Each number is 128 + 24 x the weight over the matrix's rms, rounded and kept within 0 to 255. Layers, rows and columns count from 0. Numbers have three digits each.

# q: layer 8 attention query, 320x320, rms 0.106, rows 0-42, columns 160-319
# k: layer 8 attention key, 320x320, rms 0.103, rows 0-41, columns 160-319
q0:134137135110138094148106129139135038176093135144073140136164116096114147121126117129112133110082108142135103113103133104111119128119141140152138157101180130131143149143076118129138173136094167131084128125082145112132118123100130122110113128210143148152153150092153166102140131123153122120132136136144094136129077146181113132160129133077114151124181117111131141112093101153131045177154117126122145141116164102112118081145095122175158141151129131135151124145099148168102134114117135
k0:125152163141104144126179156165169183132135117151131082091153138140129092134096132116110100099161109116116072137141153102106127172165098123133151096168137138150107138124103138157110143166096136119115140161139114138116115116111079131069157098079106123087099104081124152091142120156113156153090102166129168099149168135114118148094123100151135121154082126112155137099170145145149168096101128135095169117176152155135107167070161144095132179114111136141159136130174094113103123120106136
q1:072153098081137166132146168133152151153169103110155153083152087070100117125082126130141137126111132133138107145162135137124136124154136155142127147157112101107131140144073116133148152097157125097134106183138159097156136115142129134144146121137119126123114112078133141143095113138116129102160164156123128148113112100158094149107100140131121107140113125093156144126125143100149146165142133127111122112135143146132121137127146131151139148132102087158094136102103118169138142117170106
k1:103119113197124101148110163077135136148159160154123141155174129118137099139137155158101126127090094117134145170101161172135130091119138117111153151128121121142141150134147120169130121089097128133124085103151125134141170118185154125158145114044075121140164135167135105166118144110097128086078136093143149110125108082125128133141095131104118125124116117118134159120126079079153149106081108113129142146107134113156121122144100110153115133120144118124140134149101151164117102122161106
q2:110130103105121139074110137100097149168191115085162115072120103141111148108123109128160124128176110131144121156146096208155131118158136136132145103139152117133128141078145143146145117113140098128139094163136113104134143076138132123107157153100142121121084092111126149115097120131119128149178145147115129152130145111073101121122122145137127088141099122124142133179164151114124159102118108116142117101131153152157138093125169117121116096083150128123094110106129137107152123163165128
k2:123138124114166150132131121126108097101102111120108114168111119159141131134138098143115147144140147148147135118137105106104130122117130106115149115093076157102147070094136141087118164125181149121103165161117171148136148160102128112098119130167153153164135117110164139112122127134104144118140114160134101085107147139112114105153140142098116135110110164134148111109129129126129109116163147164135077138128134116094159107154133146129133136111157145137128121093095116150115138129135125
q3:129122123125107134091098119091101143123152100135139122109103129137136159133153139129127136123164100123131139153121097188124125099144117126147167083125143125178148131093154146159132135119128117114160111130141121118148172127138128125087131132082108138157114090155091141096131153141123136159156137173134134163133112143092141130119127150140118099166111137123130115151154140099128131128118118105167072109132143154138141113114160106138116083105145142118107120124131151103149113158119100
k3:160141136107127127135147132121152108115100110127106119123090145155112149093102108118107128128155159137151084095119075117088166145130171091136120114117102118119115102118146128152116139091145094130157132152114145110090108143108122129114108101141112143100133113096117110091100137131106129156170108150101118147092151154133119123100132147088151143129111161109155110107133156108104111113163138124128086111150147131112141136121149142109144107143136110171118093117139121117088136123097142
q4:132137119131152127148158094135124109127142159111094138153139097087117138139110117127150109153122142136153101103124145079130157169144155149107102147158059148096110148148092136119124133127093099122134091135097159116116090136102143122156144096185130111131140151106157099116115097103138138138099107139110150138116169109163113152119107123129129135113124154130127117097164168153140107113138146130103155149141110152127135150145128163101120152114090090128154124160116090163120146135143110
k4:116127106155116129126121132124111141162171150158112082108121118145138100146118126133102146122118086137136121154092128139152144146124132097092137127127095141124122110078125147199137123110133164132142119132172177135160129102116124104144151127072168118156153100102162091169126149128121153116116120127117141103125140109090123133146121149123114142125096157135126130124138119126134139125109151119128127129144128125132110139182124133139136134120136124102151096122120116147117092104182121
q5:088135150150122102116141150141157099145112083135164146111125114086145111122139084120158083146170106094126171131096136100127154166116158125133147144158144153121127110147130079089122082112116144178141172124118100104164100145131121150103140127168152131131105054127155122137095161134095163087147127082143114129115094131151112117137133136093120160082085105104167130115073133159137118144122158176113138116064113113111174150100129127126153094125145108104158204132161123130103175157127142
k5:161103138103187114102138143133096132123084085135119127178133120085089128160108093144110126079114180212155105083126112150130058134171163140145121103122114165098136084122115138107170127110110112105167121208091102105143092156186101176121145118126094148078086150202141137115108131110151126140168109130107100152134140152134170128125134125056119118144116111110110156124118140135144148155155144105138111136147128138162167113095126130140162146127126110133141134113130142107144097158133159
q6:074143159117099146108145127139154128146143091142116154088135143149138108100137095129115125124169100104170141141149079173138119130145150142144135156142123110128126126140163139101160102168158131120146116118143108108156103105134138119100165154148166086110094109164122142120141152137116111141145132095157177129154109140119116097163133116134146138100102105124135109131077134135153160130084154161132136109091133145129126136107151071129126156136127124097124122146143142161108163173131159
k6:136131141124156143114118099106123128070130101097112155135102132112140117118129148094097110121140145148127103080121104127158109129143114168130138116154153085135138087147127135075154142129119118116128134119102114142119125137126126130111134104111098135121107145120134151093130140127118142159153104149084107143122141160128163114080131116113120134159121093115145110101127140134116097137151157098137107156124139166161165112138155114080120139125133129142164105103154159093117118167104155
q7:126186119135158121101162143146134148145145099165101103083115151164140125144093119133105101153197093100125171160149086142099116109118145107141125119146108095124130143134204147123130105181142149122145108047102142134198099107148136132090110139146137115123131090144101143127143150131096142175139165107156180102145096131152135086162131109133149110130180129093123099154096112115141168099105158134144143106066154135159118148115134079100155152153140124117165139106144166127146151133092147
k7:131125140125125184147132131142131143132145100130102090138129113152124111124160097114141103123127127089156125126146149133152135113127165133114097125132186136164145116142131117096119125109118139132102122129073122169117078160118138171122104149117082127143147176085137118095137140168116132200156144168126120128122129113153159125124189122153125087092181088131119125137106117137099107116095169150080115157125126143132150131120164127123122113107162153168170133126158138128128114169085145
q8:167119129146130089166091132121134131143117158130136105153130116113111108159089120106161098130121152138095109092127138089119120135131125097102122116096127157167112118144093129165087145117160160125109156121117125137116124131147119107186095112119123133161133133098131126136137100126141114131097143147094108114100183095129125158070115132117119128166150112133107143115138130138122080133146116136084105148147117135119119121137105167128153109146124121185152115091102091099148087080102089
k8:128148091118117096136134124143127110155120120137144136145139117130124143122148132127123125146094116147121134137096130114109119133128116101153117109077114150101131149134110125151130137132145152106133110145143153106140151149149131097147091132139184138141142107149110123161161144126128137092091135139117133127129133100103156115187103139131128129120105158160131140137117117117140123098123143115139098133137112131152138131141118154163138130137108116130125152147090127142124125147171100
q9:120113144128141146127122122108144128125149101105112132119111140116123165147149122139113120124110111121156115129147137134172137121120138155141100123126091121113159101105156174132135117130119123134153111166133147107165127140111152159104151158117157147127087109133169103153102157112108150129162145139157162101110118140149104142183153145135093111113102145137123121145123148157127150113106222123136154101100119123155172147096140104138119135149122153101132096134131151147094159170134105
k9:179131154114125151137134111127120145129138131088149111091100154091112168122123123133137118131155127132119138161145139175176132111145185135115143113155114102131145134111127165129117151117130121169160130128099110155153052115119122153125146120103110164163115147102129125142100111123163157135144153154170131126098128142132117158070153156111102147109096092143164108121126143155112159119136152169138156133110145132152147125117113115103110131169158126110150090126103137159092113125112136
q10:112108133110155138089126140152116121099125126129100113132115107108121129144132133145119143131118104136166148124093126169146159140105146131139136126166123094085153105123148142098129106138116104147117101170139104113117122145081157145072161162118152104067143094111163120146084147119102089119157096140146116134141101130121093132130139155135103148123114153109145126116118120124145137171124124112160136119154133098138149122129146126109113139105128152112099120159167161157146111147191128
k10:162135160142151127149128134134120111121093152117118124120108141115108122121133133161097102134143140124118136130150143137168115080144185139106141152170116086113106104119132145101118110109124102135142148121151110136127114094105143132126143121128092105115121101114133116130097109142084090129152131109126115131124124121133100122086154121097147106113139137118118119145140139136108167144135092159115102100128168117129144118117108126100105127110130125120111108124120128125116104097087117
q11:124090140137121160142096143109129107123155174130105117146144137147116136128097153121095133150110159084135121132124108162080131117074123166155106100141121125112130142102115145076115129114125111164112156175126113170115131132103142135113149070133146168107140122138107170136112116101114150106152134119097129117106108110129151091139157121188129126122098139159116189114135105129091147120137135102083148089141134078145143136084152129115118142148141151065077108147170122102133159163131151
k11:132152134136139103145140101136113125098158134129095093076098126133156078111067133154106110107165151159135104152152142152144127098145163109115169151192128117136116103075121165127106137132108095117080148149162166155152093133106117096133149137090100145132126104126104134143147092144118100113165124104137136136123093158116126146045109138126130109155132151138129131100111122098148136145145111101158094105143120116109111137131143150086143138139135147122135032078164144082115117125166117
q12:112137117155146137108135150111142118134210127150102159118139159154116121105133143113137174148156114111101149092110128136132142134141130120123121119136172127128191074114112128134119139085135125187124152121093123125150143113126142125146089122136188132137142142135140147125119155145114152100139169143150137124121113117113141103180180149139105117099116143116114146143136187133108146147108157116116128130129095141154129183073103154182148127155127139148124130142151145119135096140126180
k12:125095127182143127124146078107099119131161133121134096082158133125121093128132114177116143162146161109123160155100141157149113124113144130137157151227160090143144097100086133098085142068151150108129144122114069155119140150168151125146169127080124121155094117168140118098071121149148119114145145143157107107123134172135121160095144133110116117117119111160135125090069143166147124133094149148170092105150121112116126135122094161160180097106134134156174087153108112149131125131114171
q13:093157128107174092120134144120137123120101128156099084085139140123116127121099129148123107138127113125144152128117169156176118132124116085070119124151070136108125122140175153173113051174113170163137086088150140118147154097091169150091131150098099132112138135146157117108118170104115102164140085143153165120110124102071138142126101164112132137100132112149109109127127149105159119169112127118141110131107161178114145136139130111167122136153133149166149131131096132136154131126164127
k13:142152121118101139138123119133174134181105118126180104114138151114111202101148095119133070173099159115103145162180129127161091137147145123148073088114122143121132112138137107115112115142125097114146113106092119146139139102098092160098130106136125080116147164097131099151135155117164122100155151171125109090139159120112162113140105145108147099092192141085103112181115115106099119134107123172101181131113172138088132088121072124136125131085117124122137148119109121132144141151077112
q14:117121138090130156125167084085127151107107103104133190129143078110134115180153137143163118065129151111160102145138128153120101165134094172112127103135158116136131120133130128141144134198119157092138121171170119094083142102123110112099160152143130079162117142122139102105127165104133092190131071154106127124098108152113166203122126143204115135128091124112144118109178148132118148184124071146133119114156109167101118096136115098114084134102114119161133104180161113132162160131146116
k14:096120113081107126148184125153141152129121139140153119099161119122134188119173177127122068156128143129110080112153134152138136136145178138147116094110109132155120156121128140154134146123109111132115113073134161131131119180098128099120105158134139137117172105116083126160168112100138156158134099142117125156113140154138126150080128097140155107127136106108120107123139120121119135110075121143139148104108092169089102128125130138125158085128152160180105099115156101120154149170171151
q15:110144161110140178103124125126149135141157139125120106132090127126090093135116135155132139162137119136117154142116135131118137111112116109097095112156146114145119058141144148135176125070142104176133125142136136118144130114103142146101151146113162150107114105103107122132123145121136129119147136141189133140132150113125130112167145147137120147143157122140113140148104134120106172133143149138111140137115119123147146179146128115130116136147117131119104173126143140145101144138152158
k15:127129160163132127147109123121115108141134146108124143127139135116112120114123091138131130124161131102104137137132126134165125123128130119117127143156133119138126121149122129115130101102146115169124124119130108135088120097153127155112160115122102080120095170094169129093114136186117103145155126125127118143129115123119126120132145132100136109149152153093097123142151138128120153135123104151107131129131165121109123111132101112112105129093132131123106142134140139125150115110087117
q16:137116126133118115155148137143150108113127138104125128114127143126151098106183147192158133145148110136137126125159176122160157152158107146125147136137114126128121127096126129130109172150129133108129099170122152136117068115122125170110140086177117130137121138112119086132146172126095153149131146108125137153111144123176138150161127147139122118151126144121132135122161121138101125119139087151084124145154145118082150161129146119129119094075120140140108107116120114118086152123117146
k16:138126130122123106156113090149096107098118124098111153084126159106100153154129137124098101152114197162083095131138148176125166105165137140116103100100087140127102143169136139102099159143129134153171135121122105084148127137143145180084125125178116100122113091119100105105151104164096148126148133125120096172142119108112117130101117122140111148132137136074136116167197132094100134111163123153109112110102101135112181086106132141087140130137147140130119129089073123142103137093083129
q17:125128138157113153138099114109115112115139131123152143124120098126111151163138134163159082131086143110124140139146129112128115099078162143089117103120157163150092120158113140109133128127116166130122160183161099078125129157163114160124138138147164110122092075099122108132153114139146127128154118144134119135122104134170147120162179137115102141143125134147143168087092105149115140124128132116102147136161073170124161119100104131127129104133091132166140128150122133120113140145112091
k17:146122135123140139110148114128100123085139146120173155135128101118106113137136145147131118133147125109141119098100123158177117116115178186133141072098094168143106101136125151140117119143153150115127162127140121113150109169132098080155140114129148099149132117087142144109136107100134133132140101099124131166088159125157162159090138128136115133127128112124109127137094136154090150141127137135115104123115123137122154111108104117101128125144128137154110106124155170149138126157143141
q18:099115139149128082141113136122110075139134123112117134084127139128117179108145139098089109120115146112121142098132176146115138129117153150097124128122140158101132153103145107096076154147081178060158147120133095079108144136129119139123115123133160120175119126140142147136143121125126113133102139101114111085149103145175119140126115140105132131126112125131169099128132125172142139126070136106128119129132091124116107135099156127142109077116116136130137091141120101139148138139101119
k18:117124106057132155138152089132140128115134128162133128151155143142101143159129142104138095182130173157159109078089140127097123120138151148123119121153158150151122076131113152115150142119108140118136134104110140138128085150094130112145106119131154145124093163117105137169161111034176133092116135134170149111131151092141154107045146083109157152124153089144130091163131097147122115158132156110135152110119132175138140128097102142103161133124141128119113110133126103124148127149082132
q19:147132153149139127146104101137108097138165117122079144127120107129123100131094120135129158180147150141105148084129134086159125152134117115106121155129162103145132100118109097139080086091131138085164115124112141090126108117113132118120090138097186189131129141109124137112127105157124090104090162142150124141097141106131099128133103147125099185132114118138174122149149165138152112164133166151144129170130112120135109135124129139138132123196128082139189154132158105144118084138158170
k19:124127140125106143071162092113129099153119111128109129158153099126145173150141095112133129140165151135117121122127117090068137121141099124104088135144111111136116079113087128152134164089105134139152098123103104151118102103110155132113126101108147150117100163142136073121083160126093110113116127163143078095166106105123112134124111104074151126145117132163139096128177112151153103159119160095132145115140141116151133118177107169143105154106075125109162130179101100138074093142115112
q20:051136138116138150122101170058182146096145104073142114149150151090129190154171106125132075137109137141152132121140190153152111117132144118116118161163134159103110114127141154169162130110132147139090153141110097143149124115156103207144146152122090114138111115152130083160132145089148141112149141136131094131136123128163130163135138144143137108090114137118091153082160112166174158122154164136140148122109109140118132163114162142176111162127080150138126131133130142163118132116149138
k20:134159091162130077132121139155153124120121168123164119080120144109149123125179086145116139104131131156097133147077105153159123123111170136110142117123175141140142139115156111143149128132154143132116141126132166094141138160163134089112134152141116121141109097073162134129132152164160139157132114129149124123089123152165149117147130130127088144171127136118118104130121116135188113173135114138098162153163150180167138135128157107166119138119147155148132098096097127144138139150152162
q21:149144133135120125118161126142114123122096148158118108110140145165163127161130150134108111095127123128108109109127100088099122132083152140119139080162133116094130111165156086121138142160123139172055212151124092117130105149170173112133138093177108142116123138134115156114115112160129140154108094128137118160137089119172111103128147136144126123128132128125129112129115098101100121139126115139123126101120135109102123116138148157110141130157127093129147104153134114068164135163093131
k21:110169137122123122115118093128100102086105157158123137139140143126123133104160146154142060155133113118131140101116162143103136132151152154154147133150105129121114125113108105139100128110140113072095133161121145121110141163122108139150129163138143091131146123121117136113117152103130130113120131086092139115140124124139115133108148139126113110075121149122126151151113175137099162110102155138147054093151114148109137106128168117105125139128108154151121118118156156149137119140108141
q22:107136132104154103111096112163132113107148140172094125130116150130099097086078145137121158137119137121108115084101114159092147112138109109111138150143171133131138151126101090109090176113126098137143089138128121098073157145103110076156110122129135116141148138104135165147131143142153145133119107118091120084138123129097137140133148121107125133125132132149129113115149174118137121142109121128130130138152145074090124130098104132115168097116162196133095147080103143125128101145122146
k22:143079165145160138148095176144136122169156130142101117157124160131086111124110124139118130110141135116138132123162169110120128116142166121131120170149144144115132113159113142083136110131134114136145155130145091137113121136119146140116125113139136126118122158155119117142096089125131103116126152099178122148159106117122099080122123118105132135129150130123136113149121118099150117147140107117115157115103116082131096146131091157120137106114137106110106157132133122125156095082079129
q23:149143161104134121139121103159099145122140166133145121110111125148146102110080132120066129112142175108124108129117097091126111123134140172145186135138135117113107155136117121174145154129139109134138109132172133126150120126128128065123142149093137103113133129112119166118132058164161139107145108143122144119144135125091158123165139115156115119159143113118124089157115090096132133112119140127133143143114147120149123110125132126095146119171137074129116133161134131097151102130102118
k23:102128138172149143124132164168116124121148151137115132150157117151151153104134133107139108105120130115153124107123107068131121134140127143139138150161105146112126133135115139160157156101066109102120140134145132149121115159082107102162117116152139131124145143161151093116129137124111120177113097135141153160132083118186125103138120112121152122139123129171114112136157075087109101139140144066112061134105111054138135133136121132110103123155129115116155113138187145107118106137164082
q24:137140137119102165178115116105156112133133117063130158145119101077116142124148107156157078137136134166115128102137114119141131104108127100106075112115139130112142112119106136103145084128107132161149119153087127087137106091144106148092131121120147163144090133092139087142128135116124130136140136124098111132117124131128144174171138140114114151142103123154143139102135159169116106113155107095085132143143105136088119140118082158166098131129075117154124120154174112160096129132142129
k24:127077108137097083139131140161134109135113126093125150103086097093141148159145113144134130123163110140080097157107087175139103122165148154119091083117126123151100114107118122139098149124131169161137101120106104118157121120185148105093132133110102136156131140109140123114101131144106145153157142174118103139122134135116135167135148132128136121159127110109112067142134135144135160148118115173110155111113109120107127132127141130135105112098140119141146119147085134145118132124106143
q25:098155167124103110152115140133150086138121137139124073088090151145104164098124127074065130140135110097146136123125158102118121124103132157113125094104091149134132161127175133118139117139150167130111159089159145145169160136155158121136132119172107142118129091154125130118147098144155138147135115111109138107127121128114154096135134107130143105123132132101141117132091091102133125134119151097144078087142078143124115116124116146138141118109129114147124110124100095103161137161103101
k25:146130096118112146138144165144157121102124139159149108132136134164121170129154129125133106122102138108193145105099111106121133138136125168089130138125156172121128123107160116132112104144137163126095114119112109135131126111110118133122122151135096113135124176136167135124161145107153109093124119132114150104114114130189170106112153118138142129111164106105114145132105094155115118101122135125107143128138121147105156128089152130149155128097169146141154137125152128127164180145114133
q26:153125120103142127142153137101110119127141091111167143140130149128174115132115153122131126084123147161126110105140114125110141136119159157148147169141154065127147125130132115183135162137124118135154124090149136128142162143163075116140147182130137079132143134126094190122141160160123129145199129134129118123129160138107148128128156116144115118100100135092122129144111090155140102154096143139151140117099135155151156144126149131120149125132144124119095171129116173158142115121140158
k26:141100110142183155107157119173080120115159134133139126123140139112166135160170092162159132083124134143134149110121159148148119141068157160151124178134110117166132164160130110139101144104135091115126170119172150138132165164164096120157192095131135138146133108150098153124104132133116113156117149154127103139143136171167115142149098114136115115124118134153206170100089101129116117103132144112134122169129118086146123145109096150158131086140132090147102133108140096104115089109162122
q27:171148114116148114106165107151123148165113111155195146156114131142125085102090161100116166076139161124137103100112086114100114148139151136195157138123118069084149135131117119147113133139171082128135117123160176096167119147115103070147112180098145114117126153125091154115087140129123134094147129132160133143112147112089109096111162090168124136142127143083148096151131091125113147151128149138125170112118156114158146131167124126122141110157145139080113129141165171134161133102127159
k27:131131149166131148120123127120114162139154113107086109147114101137166144120099127157104143113126075115167135144143108123112143143126129153130139174146095096114175171108128146178136180124122065143106117123188105147131142146154149131190151103127117156159168121218127121159116143101147126138122137130149108144127121145134084140163122138100124136106110141146143142120101112097105125108132141099162077141103141081132127153163089114139105083142122077110127135157129109128084128076167108
q28:174140147139118121121147087178098158130121138189123119126169124161182122143098153144128163045131127134133123140129109137115153122156129137162154132127124087073133126153110107113153165149107129140141123160127112113130149131151121087152150118077105115139170178104094186055123106126117129118108119164156129150144107110089117120152102109153102148103140110155135111173148074143085113156132117155092124120078158132141125107101107141114083132152165117130123125160129098130133115136143155
k28:082118183149098162099107118120104126127136120123107155124158111084145110108111144118161128128135102127137113115166131113061156129144128124139122158155086121165126152132126157135071147104154146127129132135121129129136137161124093130162152131161147106125133143159097083108112123100095146172121090140097146135131141149109111128147099145162150099137171128175131138123131120134116125147110155071143085159120109089074102116159105122096109134126091130142106131157160134139107103124104088
q29:152142135112118098156153088137098089130127124149127116135108096137114100103075112101135124151158124117140142135130109137124091143142085124121130142096120111189119139143144146163087122118145175118162116063130163167175122143094160097100116139144167124121137091128126134118126111173108099114128181094149159120106162128096110116140097118130115128156107105098190110144080132094146115136115153165135124119130108132203106129120134094100126128154146109134144172095122133114118131114163137
k29:137112107046113159114177103106105110141151101145137108154143101161125176112099105117130122105127124119155124124125084097120109126095113143094118173124058125110137107110140152119123144125097102129144103077103104138145126092097134157137115074099148158151153162143117115156165157109118113102098134146130135108135120115132155136143141144107157115116143116119132132110153097136096123110124133073090149105132139114153099154142083133146141164133140129097139174135104085122141126137164125
q30:127114114139100129140129130130133112115084110128165118129072088108114070101128125164109144168162134151146172121107135121168150138118140122154085142109139162141141104133134107138108083131158081109100101117139137099117142129114136123098091169129119149098120087132129087107134183119114127121150091123133124167156129147048130114091135084106096125154168141120092102122102145074119116164156136135167137128143121166064165130148099166145101099060114161136092150107121214107079114157112110
k30:178128141148180155144118171143125139124130101120178156146128159153102156151107161129101127125084139094145165154173138096146118122139119149125113140147150122106164103155112125108161096170111128119119133089152052127113160100134149148092142106119071093117140132173126137089117142149100119097144145120115116150133161154121129133118144135098152164083112127115093160128068141085109110103148119148099106101121117106115128093137108173125115109105120094148099183110121133135128169087094170
q31:161094134157119152142110098129125127092144090171061147143136116122121116163153152169154147127142088154143139117070126108144131152151137116097113132103180143144112105162122135130108127074153155127144112167134117112090114121138152110132133119117112171118126152130144116096110153108119131107096130153157121155162109127098128157143083144125111174151161150156088139126154149093109127147150106155109109153121099131130122085112118089130115146127122121144147130113150136128088112157167134
k31:127131118127135136094090139100100091142108125128149139136153113122121150142109121111145128121126145148131106107197171099073155116181116099117097133150113124132137132122099139151115084101147162137156148125107098118131101147145124139114083164174122118105132124105088114089100141164108112113156126088137118156141159113105150108136117145134146127130109128133102147090152124128130123137144118114164143136124114126111103113146101152087127130154070158178100156136137130149156096144114122
q32:124131098102145167110139193159150156181160107124194198084190125126132127142095114154153140134088121133113142128143161152136140124137132131150109134132136118110106144117100130172126165098158108069135133131135130108162162114160121082184134082121125120128089131114158123146132107124134129098145135168131113123102106109157134139112137133132121127135152129127137154121097137124135133125097148146119113137147133161115117081083116108139141132164128099184099138094126140181140161123148115
k32:110118114169138113170150156076155152161140161138140093108153166113154106138143167165072129124111147124117113157145135170111139156139116110119128142109149110115138140141170127176123126100124118142114087108163132114133162137123112098119143144096078107174158118143131121153094146137141117077126139169123141075115131093123127127127127149122122101124135142125123135116146107147150140092116104111133191151129141123134138143144109097148130114153140100118154139135073129171116096143138116
q33:108147120129126154110121136115106168114179099143164113101111142142114147134136111135153131132171089100146154134157105137162138085161149145109139065146131128119127087099171139123163110137158103104139133177165129128123138095128151133147151159066150081120087109165121128109150152168141134155151117144082102088127173119077116109115141131134163116131107143144129121159163143112129153067091102126126090111145124146147159140118155132125077112107144137172104099150151111078178115137120125
k33:139114127096175136109104136129105109106078130110121161176132146155154120132172129134131162128107126141154144111147098110108143109098114120122128134080096166121149109119129119089112152102155128116126133102148146136113127171130145118136099114198128152156144116125136126131132108122111132135174140121127113124122122131144119110159135158117103129121130156127123118116130121102125130161178143120162096127126119101129129076160135157126135124131143135124107138113099140138105157111140134
q34:151115155125111104135110117141102134105093140138117079159098148141152151140148136126138126119131125124129139134117109125154095138124114089136130110111141150144142134134149120139162144160097131127125176127166094165078120096114124144122125149100137131113134123170148127089148128144146128143119140100112106093128141148075140090126142129125141130128133130131127091115129098146140106072118113116123145120141116133151122106148121135124115111102166168142125128137138143086143124127119126
k34:149152144109108158113148108131130151120125111114121116101093138131118136099098120096146118129179146131122096132107115111134157137132145144147127114135147104122086130130150132139145119136110112123141161131121104117101111131106097161122132116149139134106108123102101138097118119133131126173136134150120139146117156142120116129091135115134158124129138124120145124122135141133110121153138117130141118118102141156130132129103118135097140100147125116159111101122168106123119149146097154
q35:162108156143143105132102126113105079146095163114124108140122126140160131128123128126139136123112126134141169143111109117133116133117134076150113102118166122124129155118136104126148144136093143117161162134127091128100159143114105113121090158114117138167147159190140132113131134135139142129125143119127085085122123143110132124112145117139117126130129127126138109125136096158102096085142107096132134131144120114128106097118092140169113114108133163141137143123134151108135113123094122
k35:133132137088119114113156112146130152142113119140159148099132140088118147120109130112167106127127123090123120128138137127137126133129112145156090148165167116150121153156118140109105088149116105117116108079119104131121114124151109128140139125113111142121108141120097136105121096118148119139127154103157145154128104154148161125113111104161153104149189093119119131153122143125117144141130099151121167114115118120138099127087138086142097094159108126123104159139156114096130129143114131
q36:057132136103110132138140100132164151136134108128132159128117095126087131110115111133127142151174098130120114090126111104127145098133124176147129124120117167120118158122165132099131143139157133110124114120173135130168149112130149168115130166167131124090137122145137144112128158126132103143163088128144153160148110119133102153125109114091128142122127127117130110111138142062142125154074171127129102132138138098071138123155128127132172114133139146122098126118118099123133133155158136
k36:151126089121137113141181126121162088125116118074118115149094162155110095134119083139104159124127152151154121127143098147101146154116146107136121136081073160129136106130151128119122139115121138140134143143146133099122131125134108124105115144164097139147151115146162151135106135144123141134154126153091104086093134131122109103134144155096106119116092146141160116147137134076144108148191148151123063148155147135142153121162157135147176180149148117144148137089085122128137162111149144
q37:099142142116143131116107167171119152127130132156125140078120139149121158101151125146103135160158134130122154156180139152143108154075106087163187093091093111139173131119136133172136102083092154121076090107132133157156136113101143122086102135133102079116120135138121131137166135095119116128115164150147109136113131120147220117073121140148136112094115115125164127172159066110120132115121086128158151123102147136143122152161130128140091112085166125088170103128096152119113083145134109
k37:128125102104140135109185147117125123127128123142127146144135128111114155135123117143132134109134147117102154129137119117114167117149129174157137121144169105136099119126132128094087137146103147145096133142110128097150143102133124144114133124126102150102108080117141108077100157090081147158110149172117109096136138137141139131104133115092136133104112129107123118160123179162137112135113137121144141100123131136145140136097106146133103066148131110083156135138085137098105143138110109
q38:133130109134140153097133147149099141104138127163135094113096154131125190117159137145089159092119112111131151145107121148146107140112113070129181128102107129154190125132171129155138074136128134151107094137125128137138174136138127123091132135078129139108122133158128110125113162119149142126148159156153123165099141119088148101142122134099111113127113122183121141149141094110120141140141089117168123116120131115158156138151150126170119124096125148114112109154145167171141076150147162
k38:138140154125136197121123136133129151142148132120134113107133141108140163123131138129146108134149151105109150141150131112168143089133117161104130121161135116150102150140134175130109111130103109166102133113098103155149126115121119158123133126136104136119121125109104088117099128131124120122128128131139119157124129112147154147088124125139145134101168099102120114131117139110106161137113116171114160125127137132117109113117125106105102078113108134116138106127163122142124111156097120
q39:124128110135125119116131156135114137103098153147116090120122134113144138127147180190132162153120125132129127161147113176159136155108092128156150156108093091124148113098145104163118109133088096123110084159107124164121109123104130114052126101096116139100124152120106133153116162045099125115132170153156120165097150105115155077119093136133128121122118091123130137152154100134104117111164120154165172127100178147137158141130150143126084132132136138090118139160086157156150089149151155
k39:093158121129133149128143110104135136141151151107156141090111153164133106109062117107158122096136139108118147186164127104184197096120112112120158122156095140111135144099166132125084093165117116152131161096144199137130138073088122131124131117104104101127151098099085105121130133137089113129095146151150112102144128105164079166103137146162134156100181131101126122131163111117101155136127102131111151084127131078107092128142130115107125119108144117106136143132133099110121131105089118
q40:128158149083105124115133138122166142184141103122167140116115116138121111110133137126125094124122151097133121151124157123087129073148143115106097126117139124124090127129136127150135176097160146126131166100151137120161134123121142121176154098150137154120120123105114123143119097153147125083117131118132144099160134102136127142145115116141143135130175105107128139135115153147180136118116185154099160121079128125164129151118126105124120126197131152119144154102134098091126168120129145
k40:146117091127129120126128101111148116135154098165139088117109098121127124134115089117099136077127129148165079112073064138134114174135140125159151115091075154114129097150145137161131194106166156140153116128110141132128119139168123115107119130105119125108157154118157148114148133140180186181158116162129101130115132164134141100182138156106098115153152134127136162101101109117110084108128209075140090160127143116173157132171125103120134154114115143132141110094132129153122124143120169
q41:069118129148147116130128127112115100100106124171126102149143144160139096099138145123094147159151099137127139117083165092153152162090124120093159140136137128101159094111142051169146094096107102110153094132104129116153146130103118135124102127102125097117148124166140160116151190130177175137140122140142109137136143143156140117114110118147119101121089144126122106149137136084126109116103130125195112139118155128151162143156121131121140132078155105121089136161098131128136076151117134
k41:131181148144126159125123159118126119081119184115140149150152195142152138118128123199146154147115208178116164129113173128140137127086109175093118141131128145091129101159113092094143103131133155159133171112138128114131123142143092120114128136163142126125114130143135144103120143175148073110112097126146119133141132131164154150102146093135138147104129121100122154095136135130158136132156128117114154120115120108117172091123130138138130116142138123137091155136090128152142137125121173
q42:132132107135151117125138123132081119111124122166119144140122117120130144153128091081130169112121095140139111117138151107147112170175098134130136142085080159164187138096113157145124081139149117103128087073122159138106158116113106122146100142092124073180114135138148096100118143119139108140109140124136127096103134149101140153089116118115134142152120131126120092141141150124148123143097117118168112132134090182170107108159141132160129109093124096135169119135083134172161081111126095